Weights of a small transformer language model: LayerNorm before each block.
Each number is 500 + 50 x the weight over its row's rms, rounded and kept within 0 to 999. Layers, rows and columns count from 0. Numbers have three digits each. The size before them is the row's rms in percent of the matrix's.

# k: layer 2 attention key, 128x128, rms 0.138, rows 82-127, columns 64-127
# q: layer 2 attention query, 128x128, rms 0.143, rows 83-127, columns 64-127
# v: layer 2 attention value, 128x128, rms 0.205, rows 64-118, columns 64-127
# o: layer 2 attention output (transposed), 128x128, rms 0.18, rows 64-117, columns 64-127
k82 110:538453422498416421449537533491593470465473476433509476442481554536469444444526444409521422455439526541427423508539484424470541455494480481527538473567466507470512452503546496542462486554570419
q83 145:609541530526507584671529500529493598489522559513547552467539465503585588540531526535513552496529434451491533531492476533571580544540595533463516559439562524520515493452517504469513575511481418
k83 117:561481513443575406546533511536424478432505495566498444505437472547557478458479455501471478488485510500441602578526535493585452482450503428425564484462486526463519482510557373547538553408370477
q84 108:549550563514465492460536510455504557583544470485465543466624538582532486456494481521561463558574518594611499510564537444447504545514470535546550463513504463549541553552516530566507506556485465
k84 115:508497425536482474512517523528564469566485500608515520473451483497475567514485485446547499526588501547512489540601506464484456558489462551638505559501596404566474506572537506576531443493525485
q85 120:421437482434488497549468457513540475468526536550505463535439481522523445360527500431518495562547565513450453506477446441472576532588434561576505448478549498420497485705480519475486532454456516
k85 102:415567428445515528513502547583589451513551604477466526433467542585523587486530421458528437515575480534549454483465518488560441436486490576540516499497548575443479498526490505543588533586543525
q86 113:411427553463559453461503493497573518474491520441509472511502537539451455426476507581507516529463527537566461532598486452475520512530361564599519434555438503462466577618435460494476492534475481
k86 104:481487499498517421459389481510567522574513435525545527424516570526512548502487466496662495469513537587455467562528528484558524439383458458499511517550482473474511478543518444546449378569664587
q87 095:355400524422429519464457522551444463515505533504471560427535438472417457529516533547525525563441503469548445468491492468474437479539432486449524546631576448418533480467501484421478476539514520
k87 112:437407448554446523447382439463500539500506459520522444437485496484505508527521548496453461494544508548492537464461510438410429472430529575533464469456497535472483540600531465524521404553519506
q88 094:512466459477447440521612513532454487508511549420474512681501509483495496494509430509500504488573487517406529506478454442503378486495434484557564544442548585563493465549506507465490489419503550
k88 100:510542488461397531459515541441495459497444480551468465475455514509464538434537548453374545427431444481524446544499470459545535455530469459423584546500531493559518456424541458557480473601437438
q89 084:412455510503480494471479492410626431496530480474474579488577469454493518536487491446527560466508484514496519424423450585522438539498500440478433442503440544488578431479488464541455478534480568
k89 105:439471499490384463463451521437598442501453422522524531560548571477487434510530440448500500455526483449379498532466442488511459452504491492431512436503533435472450497492456533520484440415516525
q90 109:483601498468434463561490516545537507481508543516484436492459471525455499472472441485559462568545570505576484468583449484486560543532501455587502482471499478402496487536473493534474466466529426
k90 099:449571450563468542566520511487584509544486520489537443359542443487499579467552473401488506583566519490499466573530623425449440394579503572465473515488413457490492480456501506497586504426540545
q91 122:535524384527512534575527505513449534512515514529554477517489582434514396550606518514403523476484438473438525509414492481538508494535555432492591507451496577569431537339567545513558542516468482
k91 132:571482544484541386468598430438515500490422481469492501546470513479491417520512471464405549470538573422384501517516530561528610453525516469471554457479503461526476493399463482479462593521384520
q92 119:446509496506521524462492554456533575469478542596490475575479543495585518413442485526453475493484564542480411513512435472428446420522471527567512475518561488437506569555492494442497508487444548
k92 101:533407407446500512423488495561495413553554396481503487501430546430482499506591503545497465578529466507506433422538540477514427374461606476609454536578399534452447442455513452508506589578482486
q93 104:538532489487447518483525481538499553467490473439498460685495501475513518577466560508505443475432491499481467518509456514490436489520604435459563540423487537600477544516577535508529535509477557
k93 102:463488499541549468534435449385460574450427462569418516489538514538484539505568648447562513531412485476473411469575502484560517402426415480534609468474471464467544435523528466535492506611479524
q94 112:639463431544398509605576467478485485512556564540485502450493484561492478485536448455510535451493445431466474542470524572512615514570531456488654508461506514535556504423486513549601557519559492
k94 103:488500541516522471608557552516497541545557461557511447489446480504536534455515428414485426520450483501406516536534565493459563482496563526496558475506562563457584517559566524521500569505404492
q95 084:429558492521515475560505476524583554535613577544469558515575452472471599496477545462526441509528523477516449466431428504568552445496546449494507477422599497520501457480498458451533531504417543
k95 100:528521519500514492485511565476537492420569442582432582485518548492522566586572442463460449490553479411541474575502483514536485639570538533496545537500517470431429513607497428506555567499482548
q96 118:470560535421601508421462434490583468428538482440480465502446470553492501391443534548540494551509576530567383507561535519525540462455536532518421386573473508459482517613443483572498413514431469
k96 135:486514500469445547571481512489503542488534490509461583484498563614527579544519485551617447482601485496510460538479512464517536501541519581537499557537460449479572512616491445514500435395507548
q97 085:584505512523529532485473581513599496533407523492459496432447466512440508584544515500534517475500548427475464489476580471476487521491516579502541491451499437505412506451432537539502423570459579
k97 104:531511491522438486485491457486409470553507452487507514452509503559390501611544464558415466482578450438502410527468519458583464510541497494478489482513475483597484496508593476522514473435459583
q98 101:491506494416535409527471549371581464529389481375506468501500527440482533467554468441422506497415474486495494500546507520503510516589466555485457420423445487517416549492428474406487462455453455
k98 106:503505464475601370487525589532556498563460514520537473516524505567551475531469420529570528616517471506549523503518499574496572408451465476533537583573477506508555511493505498539496478608542532
q99 092:469514401454465545493482546378508532466474430417470517478509496521400501519493452511477512469374518453488589553483635459497489523384530485490511511473514495505482551444533485494583475462607485
k99 103:553560522613475566546473581563491448519514532497500517418488376446491513584506520532458506506453501556540428430593486510528502531529579412504566510556468503505519491462454555496491517470482522
q100 082:447602448415518554471494565486619504480574560521498482366542557590543498542624494512463463582563482460525553535488476448495528481496388506551476492491457568408555477525521491479500525439455483
k100 101:374459454475590508537485488438412501514471519413504493564475431493442411503385489545461492502541468487432538530489541533401490502627585555537404475501540463518492442474515512487536457351558536
q101 094:476476482499519497490510508498611523464533506538530529507475525556516492549428480483532490462558506510458476439508409449575458421450517532439478536494461446546391432551526492497476445549513526
k101 104:354501458510570577574418412451529470433459551468470480494496565467515495494512534465554500473428453442442519615444603489508520493533515442430566526490518506495507456479520432523460486601588531
q102 100:541501523447539475554391474470469591482417487589522509537482454425522486494465550510452542447477561436559549500506442527592443544498566482440527473503490528516411528459492511551519547523488409
k102 113:506472551467548558433451405493526574419442454481511506537496529531523537449514501463534508551406499490540525507500588519576527538572461479454519573563500541576600525541463463481525623451477399
q103 094:424445565546499476460402437529519461517494430523457426529486481511481443493452473524483476484454538557531461570482537455399439556516442482520578405497567449458548471543449520491553560487520625
k103 094:447509450539419576494459527435487478570550481438487523400561571521507533467589543484486545477471520514496503409499519458470477539489448540470527481469554532528445492422479590479453508576478510
q104 109:466500448538535500411495415470495503498557481539449508541588562467580516515481452500547476531544527555509402409534495494537423375475518418477456519500528448510576451474494417636482478513494531
k104 120:381447495481371452548584473532550461524565557522527428451477474409440527449539484468460535534464478494497512437470553451404459467462470406450459523600449510525526412503444498488492547528525378
q105 099:403505516515453560549596473462490553490500508523529512461500520528515477418584538549505534523478563417496467542579532459547526514526456526477498547551543448448388528528467463368518550432504528
k105 102:558522491497533386366491496419458495524555505479453408444428534587429449441488490485519483535448499502598451521444516538548507436446467519554448533492472517426518435462427458588494461504485507
q106 103:507465464435607482552546590536532484502447606512523504567590498575476531521500538444453528502462504456404431535478445516594438458491520477538516503537477623570512544557503545467464547495497611
k106 110:415591512536450540570562537451461520535457499576454487540495514481557487454467509470500532478511519484371462600430539594487480507494459580458563478410546492525395521475500479551482576559527485
q107 097:461518370494534585473510456480526568502620533565530578520529549477478592503510464560438562527529510463479459412545529534498447428470412403469435515543473485482591531461462410458506535519529589
k107 103:460503522558431590550542468493514542488508536502480602460529485495400450463575564535471628505379539503487410447534507473453490521473648532614505541506541582472474557438436470463524518507461495
q108 118:546576578632462579505506615547520509450471450560507486497351539569575471524558555573482565428528544422427548529567563397520498454497422594561464567568496538510440488534460511564538509478485497
k108 124:535490549481542539414539472507573519563420488494510444411410569573468443518468446507500536509530510488562521570481599490561567439485565444566426503521581518538473550406392482484510479501484535
q109 102:425538547495553551514479491509542458508551578599486562471492527487545560482572485541504534485591508538447523537491450558508477476608383508503594442517591530529505476537454534488508527499436513
k109 100:392523478464464560503485475555452561524565508498517511505528566474470423459482574458554536426531446395441526520440527623490553594503497534443514496497565451541464484440476423516555562623573569
q110 102:501447526572445465429525471547415476509448443478508451525463450457458515577410382437441494413550536493575570453518462439522449494465582467544507542511579448505573555467521445552501443567494465
k110 108:504465544458486569477561450594553488453516488512559498493582456430538543360461573532460522508502508539555531438545544438537399473517497422459442553509522457507476508557462538531552563568534478
q111 099:569472539541469472519483399504597408560534493513569487549495426469460508453566480498501511473458461453490492514475491489645475478601520509412528561532555463602357521460481475442427551537451513
k111 098:411477532461550481444523462504488462443430467508479539495486505505480455554476513514563473438575468471435423549467534494536455510521382465407574490501533531385562452496494443594513458566414521
q112 104:435422502543520541514516489551584375490606537516440489507510504573528475458492470472494546415536552475472487454424500500475490463432513442562446556552524450417574423486522397591587526496464545
k112 109:441434562523451516572488552491521478568637509567519503423506528461560517581539468535517539416570500551422511445471499459415483532488564492493524381447507504443568486651478547481481483477514563
q113 098:484595587505467476456392535588476547509556534472483391445455481491576507494432544502529505504453483531586450468519538457584545496499534532615477500548513478395537521516423509500509452504443446
k113 111:587521495507568460505491597561453408452516481548556541451488462526510508487528557504530438522587532436418541535566447395505473495531466525483525457549445521500502539516470514500512468457543485
q114 099:675515424514531484579495510488458486521371545508520456630431388486495499475512491391421560474422506525447445477438511510473526514481508497378471442495508514489370509462457502547497517484403519
k114 102:502564545443586453472566494471623557565422500513477530551403569638543507526580491495441502603472503462445484517438523542545493494470439582589433476471592521425543528554466459566477479505485449
q115 101:505493505481555466579496508505555543490542615565536455437447454463447484579579434411435506562468490416501495511452428604526652496635545495509549469444523509495423407493476510479529501475459453
k115 107:464610476509547477549484449494468514475549528474512501598615527544443415476484524441543506514508474451497449563484506537517458576600429542413560575417518479483525518525508482565429498521542460
q116 091:661432449481462452512504421459505474477451456439518492484412511506435511512492486525470422539520562553550463460533533467535497496463538457483494590447485401541511446515513457457519534463472447
k116 098:514548515560464611540558483496492554517457546553433520559576517521457543483393498515537482542318493506642439512456580512493554487391471486504464519511540468466471459466603491536480496547495465
q117 085:451418477386514562484499504542489470510516424443559503488589550471522598420476509576590450532461472588460505460544519414547502441452410482525473512507520542515504510467517572473491527442481507
k117 104:440514436416408521503502575470458604532446607523494521459494438520574480536447518505411523499473511503559588444425519559543513568524510564482522499528557486569517472425562484525579482354434478
q118 117:500390553554485510477463567486582436498584549495481488377515524539511517413491410606521447618544468578587487488478512442461527478524411507623483488531469449453468455490473448522462474605519485
k118 112:481409524534470457508421526491495471511491565428492494544515549512506381526460432520517402448467519533485494592508454574433545491540489414414485556506440487485363498484591440508516490458520482
q119 105:554453485512539460471563505467572524439517509485501497502555583548406476430482542568527461471431457496562540478590505510520497468454405468494516542523442493495476541510560427540508491479556456
k119 111:494432499468554510531375481501449460479476556534525433545572454466473519491471507514563544550447490574593401469557505514554510547439442479432452447577486536513502363473566483548485402535491462
q120 087:482477583532596502447514495450637504448506464511447506452471513584503533515458415469456405463481453419529542575479495507572560550503478442407491515472471495545472440533480432459505551517482569
k120 108:484489493543549542558461501498428488506537544458452561523556505508528493509518497526573485468431453525542486523528516470539558601604476478482573463585544529449496477570526554514472546506590551
q121 089:574582450557549479474535390518474553471631413498488529589489504456530436483515511473509517451565556507370497412528449542512552400537512493441554493499456623625446473498519480551568531460429519
k121 097:540489540377488470530586409566548511450512537511466527538467495421429480605506491504438566574551439473463558448466587551501513544474434547465538479562541523490567493486497499462488514437504422
q122 105:472500444503477380408469540438474548451505514567422507526487513494430460529477485453525503472477564560560487533502469572445427488518496469512496446530467463519500527602477510511563298421512499
k122 118:576520527521505568521523556520523572509591521502561511481580502450463523540552507506385598489480533499467458488550582525468502492510535454501424461513434542555442548425503518511580467623494510
q123 093:565502475609517497566463583475491480550523539593490434477464488561489551618545443554486575543439562619567522452544532533464484499491566603452485518528530464551533497489497534579508472526556527
k123 086:579521589475516526494575414510499569466505497409551565575469534474509507567410534510432549478540441496430492508444640548510502588614516434529486529490488583465511624458492435473483465534530523
q124 110:459465471465516513494573542514496436514493491467473501530606549589510469421533444553551528568532530525542514495585550531498486520597492480512511471500527495474533549572505484537500503538509475
k124 108:499424462481514466549562504598570462577536458499469548561411619506545632562527481509448528429556462524383524467550499507381566468446600473407554469508423523525511495478546534531549509533572502
q125 088:593502474419551469607517455554490486465529515517533546491509428409539498539550489403465491481525444516512502389531461571551573473464505415543560450465466544490511508507530461533515521511511511
k125 103:434525477397500504472544542488499510474488560444506489522474460401523501424506505525424554533464438493501601496342563474529516478558478511425524540476601435499522444425477508435440529455501440
q126 083:545639467566467497433524460519533515528507404458495522534506475506397489552469563442535464499392464352471500557523512499574496455439502498478470537514447531571481495480538469513467484558604518
k126 090:453535531560450478500569432492471411456467447505491477469514414476524543518479474459551509475541503448527440572600458424515489411531518519491479572523447455439484465513505507442435489511446502
q127 100:536559523561513484505587567500473527497466483420525507448455534568463384476583554509485495512534535530462544498541569464487539518411511488523493580514463484526591468486569567529574506498542477
k127 111:540573549540482481512478491439525636467411426463489530509427539445419513535569441528367471532418493509567596574468529460504570512469472488534471550514491488498508457438541528439399473469609509
v64 106:522523476416505598532477527477520461517366475507494471450506444567483491469552501495534423481454629481384464535507487569515553563512476447459490498568586482577463533483499519593602531500497523
o64 107:524564493533443483473545442489376500450507550568500489533508515430467516533534554525482559495549465474505496478530460514537618543464421492427482469454460537401490431542449508481391577486463456
v65 110:607470421504520491579514533521453514353501520538608520488438476465613532530447589467548505461433484491508455635493569488502415500511497517479492574495493521469538605495578365471506515503430396
o65 116:451439519397454519487507450488543425507477470498508406521492447415456475403499457552411549468478552444431494513523453477494467514462535440401470514424510496547471439426410459494514569462431532
v66 105:512544513531509515470649518520584499437495579503378503541427526508455525548491471491522463504466382578533537487457546525441549521503500446495496476483456408457556513465533417434490436450494449
o66 100:481501444486497572495364503461580540520520530526508522509521568490518448486499483448441475493474526365533482463453428420500356497526561513463560474528530610509403522475475559531557492573568551
v67 107:447506423567538434404401456498484489519512531533451450462544532480473572537440469583556580589436588482471502457587474526477539512486520576516525556508466504527524508658473555651504612467457456
o67 103:449490514427568380501583529464445566470518503472408514576533480530470497468482541491468442451521534498414489499474534510512553425546416428489490548572578448410545504446496504443491489485507565
v68 122:441445504441540476424492483399564540517541457521415537488538435562517518442479429528492445567491476446482503443481487549499625409479459398586523426612460486446463434562505503517499497556509498
o68 107:555548557620456422477510482509411496513552570408384538521447612533429511513429547507504511490488521546566517472526467517472469486522400592500493553434506455481570606508496475504520446468512585
v69 097:574489495512559541441482581450494539420613444446519534514476515521500464522488526484538425514444577470540528532500494463481503357540557406456439454481533574515450409444406479420461495459523530
o69 085:439471562462435455457575439585580439562470463528463534478551507464484447577493462632574573507500489516499563478543608631463458527462425518512555555476482435456503499406567527525461436504510519
v70 119:446521505475535483467520470515600536510623480488449454440542522573542476580527368475516464638508511532525475509481514498517566434600479466446532475486526430504479440599451482473581487556485503
o70 100:464488477507462507467530468497406586555473485512455576583490501382470465508372583571548543436451431512433473454455499559484447532542541546561486501471506507433513653427541588447478474431549476
v71 097:395457500590523519491463440558512557527538563434500521596587584520500459461629529580622511598528503507528513515510576544591508469544590511576514505461522462403463525493458561524525524430489433
o71 096:503499465383542526419479561467557549446524500487384527434485459560523603482367569469485455497485573519476479474511534446413482415471437526539549455503504497461561504478562439479511513522583565
v72 125:491553437560609522461572563534476472475582535491525568481508475516464458521488559448521458563444451523470491548434534452491471509509508389532461540414451518432585517457503438399554482522499496
o72 130:503461518463445455430508487447601475546474442490473441591509588489491485521475421539466477412434519455518538552490519549534314442483544507437523563539542509598494539468485586550506497535509579
v73 094:551482413430360561502471442443531451541460472498508601519513390500476450478521459455574506603563532519453509497497540506432519473504529514479527498561564500460559569468499512520425540628521520
o73 097:482593617504475544452493498545480545487528575502503485537479507573545560526500554495566477607544499496537597542547472523501548569551475534517595455423471472475457533588509476545503508466506551
v74 090:477504447508430425511482538518432472524432480455561502508473498429457499476487384493540519502548481429560482466487470500525492390473559420528540420496512518460436493517445507483505550551451403
o74 090:504422527429650493534591504478503468474562556513448526580431486588497541532387511472485461476558515567399505523499518504442469508441527577561508549533597493479495622428457428465491423415452595
v75 114:584456522518457511487444552448568414511478443420467496527486468541492434554466507488443464529547545375553492435415548449491466455586517449515487529510566438474455598467479486478422512486435507
o75 116:501455495442559416485581430489500556394634594555459476515536489456444585520529484584532501492477470526435498509524500546561590518504509503446519571458466542519580451478618453515596454443498553
v76 112:628458522511496484509477466461530465581522477528582550445537473510543508467464412400464577475521533548403495490521521470443488575554473489579502550425501423466565588644495353516532531555516513
o76 110:435496495495422459482519468467529519510454461488473444614475478451503548524499600506502511579472435414493524531486404481533384553530503539452572423420509552545449575470519517456463517500399453
v77 099:465439444454440526441397430568526441504399491529406468499477604521446456508507521487497420512476456494559485462467516556540460422503492515483514521573554470466422493518481475494513513526406486
o77 099:525520521554574502549512559525490539519597596543502513444508423639602581526481473498447551481549551532454574519611466535464610492529496512515478468478441564490570548498505551522565543508620502
v78 117:474522539534534482563518620450556517566525463494546512470499476426502518502483446467505528579506505500439524484501492520458509558528549439408545550436483429533546526469552522513597549596562457
o78 121:488460477533502516463513414477502492461413409465441505596487582488450474525463511505448473454539485537562488584512500467555413551452454569533452572573561542505504548492484404519445487509382530
v79 106:555468500567542582379434472520419486462582524491471475524549502538503476499579460623572530487474557478555503478462591535558593522521404549538539504522452469408517457467581437502476539503388512
o79 097:417501525434437379529517597433479493476515593481462425516518441497469579426491548449506489538476575457490518483493452411436461472525535451540508439514569486447512494502500510461435440523546478
v80 099:543514528498533519521582487526530487496478349438430439432481502556504470639452478481496471536457472571542454562468585520537452526536551438462503474453431508388530481511476436459511473499566465
o80 115:497514442478516536459497512480575600568520530527461534621611541529512510517526550545539645557545543460528569444547476575535525540565547565563560540445501526624450582495586538494533458556540552
v81 091:569449548550470427543446512490467577559450501501519451536396525413483520464459466502571566458436542472473513443482516448447542462453520536587537512509492433533504468623356477449443557398480363
o81 087:471509496489546540488547467480569471461591585544529490519578439514562534469561623532423457594500473480467468527462506451492491511560449565438510493512536513419554500487571457460634557463528558
v82 091:425477472536642481476577475461545478455510602433569478383481557561521474515516514520546495549526539492463437466420517408431496576572475441459540576411438532508535542500555484388560523498571508
o82 086:499393484494475408526453537431532573558485426543446487609535492479432493547542452439439545444488481526498484582524472507572465411496509510578468488565473567583460479495614533523444458523435477
v83 091:555565479475463497557469531627498418443510447519535456478559445439558442473533598585544551563493424522595553507438548427469503432508493453542365543475424520496515577597585460470482514518459466
o83 085:493458523456500513359453376461551486504568474539544553410505482531387567501539476432480523508460507489492427463587484480522480552571471465411568545523540441566426542501471507556608578543548506
v84 108:523545516542563476467590530544464531548531552463561527458615469542461582414508444505481566569464459534464458529544555540481576591522451502523518455435517502471493488589512423472579557500561440
o84 091:515471405539455509429484522483514495512469438513474475653457533546512487547409553456507485510477512469513475534397504475440321433424476575461506514497560455601520583481442631519518562533467508
v85 097:464474465528472571587466493533432503519476520541501472559547490602520519474467413449407448539512439563424531479454431454599633477530370466468495502450493447604471603474408515505501431566521446
o85 093:543580449471530567483465384531492555487410380507488671488477572453549408427551535449531545464500522461521535532484440572489422504516547516497470477560535575437542516536566510513525535411441511
v86 084:584460470459552459538534479500496470525595504368497551493522409601516547551427461422463490497514413505507444533429523442513481502451529497619480589494558493460506485444490466501443637501517462
o86 079:477498488480477419513446449535568444427528484496411406577518543411461434464535595526492527429550507452476533459498527483507458539504512496488570509472462431492603498527558432477502402517374567
v87 110:509484502544547431553427544494448489525553590628499521430484497470477547564473487487538531456450551554479475459441518470564611544527499444374501489486532503466564486465573441536551466548521475
o87 111:468538504531464530526560494510525434483399495508520464587532497529551482493428412536436444442500486470516509567480491508571377527476585512531509449674571520444470523488384486489386484507488557
v88 108:592586534445586366467518456387458489489510453432481500530446435519440562492577490507539480533521523556452534497471516518596467588449494453450508525558419459397472460496511467493531524497498514
o88 097:485387480501486493556511529489596401454453513493449444511501575534497499501512478456505543433547486514473478524542411456490521408503479509607467556478543443521593495564456509477413365508389491
v89 122:472484477494532491506438466463535541403451475536462454488488529419413555446419521574596508481508510518479481535482543498522460593497484348525536605492465437460439498572500517494618573460504456
o89 117:549477497463563502527508579457493464446465583443464513576530547500500492512518478379399514439507541417379460479541432475529510461472385470464473458568527565463462495444480518474388474516448423
v90 110:524565516508568380626495496458485494527529477520605458602576498454543544595504436415430536429562471540552495514469485521512532659445487482472550577470467514568515608481487449544534495534547469
o90 109:551461446486541533552531486509504525609471470478574556572457562436429526514497592535521504463448487491487539546555492490603401426578540485519416525522519619580490561469507511473492476523424463
v91 096:546429449457543437515422418480386515475469496533525440504535523502590489467485529456467519399478480375549459529464415521465387507518469514566457491571457581491534524494570426515490504423418447
o91 093:490473513423526494583533521402565436492539535478563457574477427549400540486499428438483558439492558526490542467585472493526519463496605423469430551517508504523510426497384475486506486497461512
v92 096:417444478568506516374451455412442475475492513532511548526476528592555530390520521468509435420559522434451545466620484548558530435554632504488505551519536539449471535490433537506512484460547552
o92 091:648473497535482498575542534596537530490530581556458497422462501442562487520516495589545548582532491496493532571434490588430514474457458468529464461512536497509574464454505527482462498460484523
v93 100:582473555466457456543530532517508503527455546428621390542463464572453438535503437491568500539416497466477443551472515485546488590465479518523543490449556487465389503587574507473437573488473501
o93 105:349501443424534444475487461413436505540481516545493400524504530414589540455500621605474571465481473433410532464494496468464536522476469468511475526395411472510473507442524425491470454467522397
v94 102:458545541570546531502595551480436526503485483423486518600497538443477407476597472431529493622432452511485516473543464437467470458540472542443582472547472572470533419463482507460435554467495479
o94 094:439466439523439551379484415473538543532487370492526508414455570570466440504438516519513449493488535469622547502474566497486463462436515471513427538454445434525445470494489484564541437580552495
v95 104:486558471550487579464518492547541482513510496580417474547492530492476512459405562447495440490473488512443610488473473505513511506443509417499476484500527459503461476487609522577567459442428504
o95 112:458533490481504421494479468448450425413429477436468524491500555418424416489545507531457595436491483435531444498513404436473440521405470443450450506547508538435429461428461526428394537512523439
v96 096:525470438524473522471442481492486478480542565554463534451435463588547490531421592533426540538450545415446529391550449499477564471476494538605538477536525506553426572498525532503508493472425469
o96 089:544547623474561456491513503522584480435512518497454482502566474445408502408654446475539432482579563590575453555473483469504520445514539510524480547547476420392599445537461476527508480458498563
v97 094:548439432482556513500461479442528546494495437491486506543461520479590522417468462503423448454600499537400529492559467532499394472511490558480581550518585493537452504555516492482470500512474551
o97 083:430501528497518405617465526555490559535478577474510596477474508431473462582477552475465481443531497470509483463513378481477529564511471521498469534437472546472517576430513506483510521416477468
v98 116:431434548459436533447546522533490461584393541518432622495428564585440442482487487534435463507382438558496542487427448575534559458542549532421571487506460547438573506436441603511452426474488576
o98 116:527586457510547636485484523493546519530438408509476518431517475466511463503565454472537438551583507470616490482495491434408468478475489553552503514507552435539418478469429456534482533471558547
v99 105:453472572458562451410514426392611463461539473396448480487576603462491644477578447479582465611478511473525468479531538493500488553488502488470398497568520489468441471487512539511406504531575510
o99 097:517472502585474462553484567519510461539511585530577510526387537490490494600377502463527557456541493513493552525498469474493548499486478488602549461510496487482535512496534455479481412537526519
v100 106:506540544416529434468524456431635531514569472485484444442453580453411508488446504456469519513496542511469579509528531537518468566518529509469496478450571439430472437520492447500560441430553637
o100 109:461479512598450562571496551561520445486449537502542479545520464535514493627516503520585517581517481538532452505485513441564534588472508506512497485545474454538451521586474650439443517580539407
v101 113:526519529544510425519495401522505520498429502546555352523624502521527599555476469485555526474519482545492426495498505610504504650481443477482458423497535357521543498575490503459444446478508500
o101 114:497549457484562534646437569482413484492487552472552517470407500487536561413428517496480517438504457547524447512482431448557537534537515513560409530471458588514506554560493512517577552478522417
v102 104:576542466474558433539539500401489504573490458452500470506511520474494592499442596565555460481499538465529531525513464507509494503499550446509405503537496516443480522481441406484479521396479477
o102 101:477450547521453478517590491509507494417619585529470470521488500455451512568500405532452493449456446478443503426451501534542547510527508471470620531470601516485566505425499486410528506499509523
v103 105:515531590556454547482488395529424570459471509488451469519572551532549500495533546489506604397451512411494548485529518493526525386541444505609593471450555484547487466437476494477486504464431449
o103 097:465490466385563542473419551512530397472507493447494480491469451487464535372474525401524452586481610551547439475499512457401454476419505509497452399515460493455497468543532494495502492548525504
v104 101:535453574496547514478497590456553517398428463609473567524415461584484478621500568503460492471474537543553441563546516546495495497468497505432449484487495474550499400514539563416500486567525527
o104 093:536566469519432518438561455487445445451484555489539417443570439381594446442506423502509471513495386534512420498409522500493577589530531551501499536540509455492472438509431463576409447505464454
v105 103:546466487504538477529517535486461496450417478467534507512471557469516503473495597607404446501455552541441535521557512483449472555482503507449509497500577509461491476562421514461460544448474470
o105 100:530569507550526604468450405539557482469544504599561451471510485537579535520534420504571558509524539523505507516505548466530549500498465555530440452438498450522526429538464462519594535507576516
v106 113:508485452507477472578497490456526455627481453475511538410465580405494549441491489511426539443487428497580411548533483496493491522526552550491464574441503525533528593466541454487461512477481486
o106 095:521439499505509483579492448558517516472583434546572507596477392479588515604475514450484493466482465465440579531510487484553425566464550454440583447479547529531458534419503433476555507520417529
v107 108:524573484596517550548503433520385580410554485499479419490491530445555493504490590492571570442448497502540492511472512442468404585494380523484573517439442551454522506467501425488479561521528391
o107 100:399420483416470484479488554424493416590446495426622491581593558550440502352487421469400418492438587534464470547493492510503488440507570449474451457507529471545477463569534536502491466535524467
v108 087:511513577551377477487447532505525530672452462505529465506514449483522478384464511478428451520519427541407516412476509588496520453467568537487478419498587481535551604531493505511459494456480587
o108 085:438522426445461561520539363514414510357473411486520494507427517467477483459547517532500466492481463469576519531436455458451549583475447488523504532456469507464505469489523406461577561446488478
v109 125:527558491633533491595537480522464533466534500588475450445544399498510628464500570496518498552542533497511559528559455509544513603448482480405487528455429378539505533570496506477560524544493377
o109 127:554577511539550545506476489540493520499469542489542457569532557544538434465508489521499552479477490573512465590423525480511498498565450557486418479581542537459574505629491546568544545504527556
v110 106:493533502465553623506495462410523548483446472594479523480518568439481511489527517530472457485477610434463503539560426590454530606509488495408554534534480510535495444473507521520536583496495562
o110 090:503594541547434488537484568595513501488448418412448566513519447466507477503522580356553531498537486547566455463559519463567558527494435480573479483524452536457442449517491517515462440522469491
v111 094:422475553529560460557506509503409352573449539516584493471550538439489540484510439496482470552460464484419459495459498572556546506501542561530464465518492573460534610499438451547452482518555428
o111 096:595518391540448612419528479465487605418494523548484498528413484503461492530410484445425437448494470456478460440431488481499498459475608425448531506476564496554503472477491510507615520426481544
v112 119:506511531556457552520550480528481482402542570479470441447473458508571557559573578523530568469390514417565479480461619417462466546527486521567466472479474448460520541500462407517587577501493448
o112 112:570482547434527464449490589461586538497506603513494508578572551542462488430571507523491523561468569480465492462533556572503536453519551444480561471426436490515522443548636525493552501547538541
v113 108:479520481507522411521540454534541542521492454485545498476557561488570569565554451524526509502531515664476455488536604494482575551426590541451490548465479465496498540548414491556421563524556430
o113 101:504507456525510527495412499544505583541506464564531498535452449466506486484452542537515557567518518459440540518438414441524494479585395556601566444489533559470455517503546477429554530497549555
v114 122:514517470567602483461541609527479483562497481520486523534473591475468488500496438496563505603470460478501452540433459516505475408506567428559576451454431477454523465441476486424523486478496432
o114 125:492453492469504503398546516435486480474466523471456494517525501599464499521441414517383492378473501470475542528521518497480372418420473548475469549605531565563426538395470523557460502525503558
v115 096:517552328500534435441489614454616573543529494422487561528430523377500540543515490487463542595504464607503526491478538577477463555502527362505558528499512457486512516520454399494463461476429438
o115 091:466404603508461432499519462517482429507515444425530526571510545526468554527479588560480429413415514465414486556505456393498429487497403572548511568477597546519477594423501558460539538585551583
v116 112:472564561563571473522526495514544425439535432466508496443500520479592448522554519478283425541442474535494469490479545522450551499486529601445488421484528530525547536365557481454484525591412500
o116 108:527453471500450534510451471540480544485464411514505488521458461471445461447490438521614458440474497592558470511482542469567450580461506488549438561479363466563440462530489457526550471493541550
v117 109:524525524487466464489520442449493472436434494492457499537453464557519383470482534634408539464499532428443473463527389478523509389522511516543490476561526477508516500524518570490434460463410580
o117 095:489525574499564529528533494524465489427546471476505520361522497508454495416617446483616470503552579555574488427523523528516569543489556435521494524484453416384529428513431488494504453438444406
v118 096:467440548516485556471542499512566434553498502494446491515497477488456566459543486434435534575515562511460505483563481477512513493526468396592510545545475528563501473457493523420436438533562465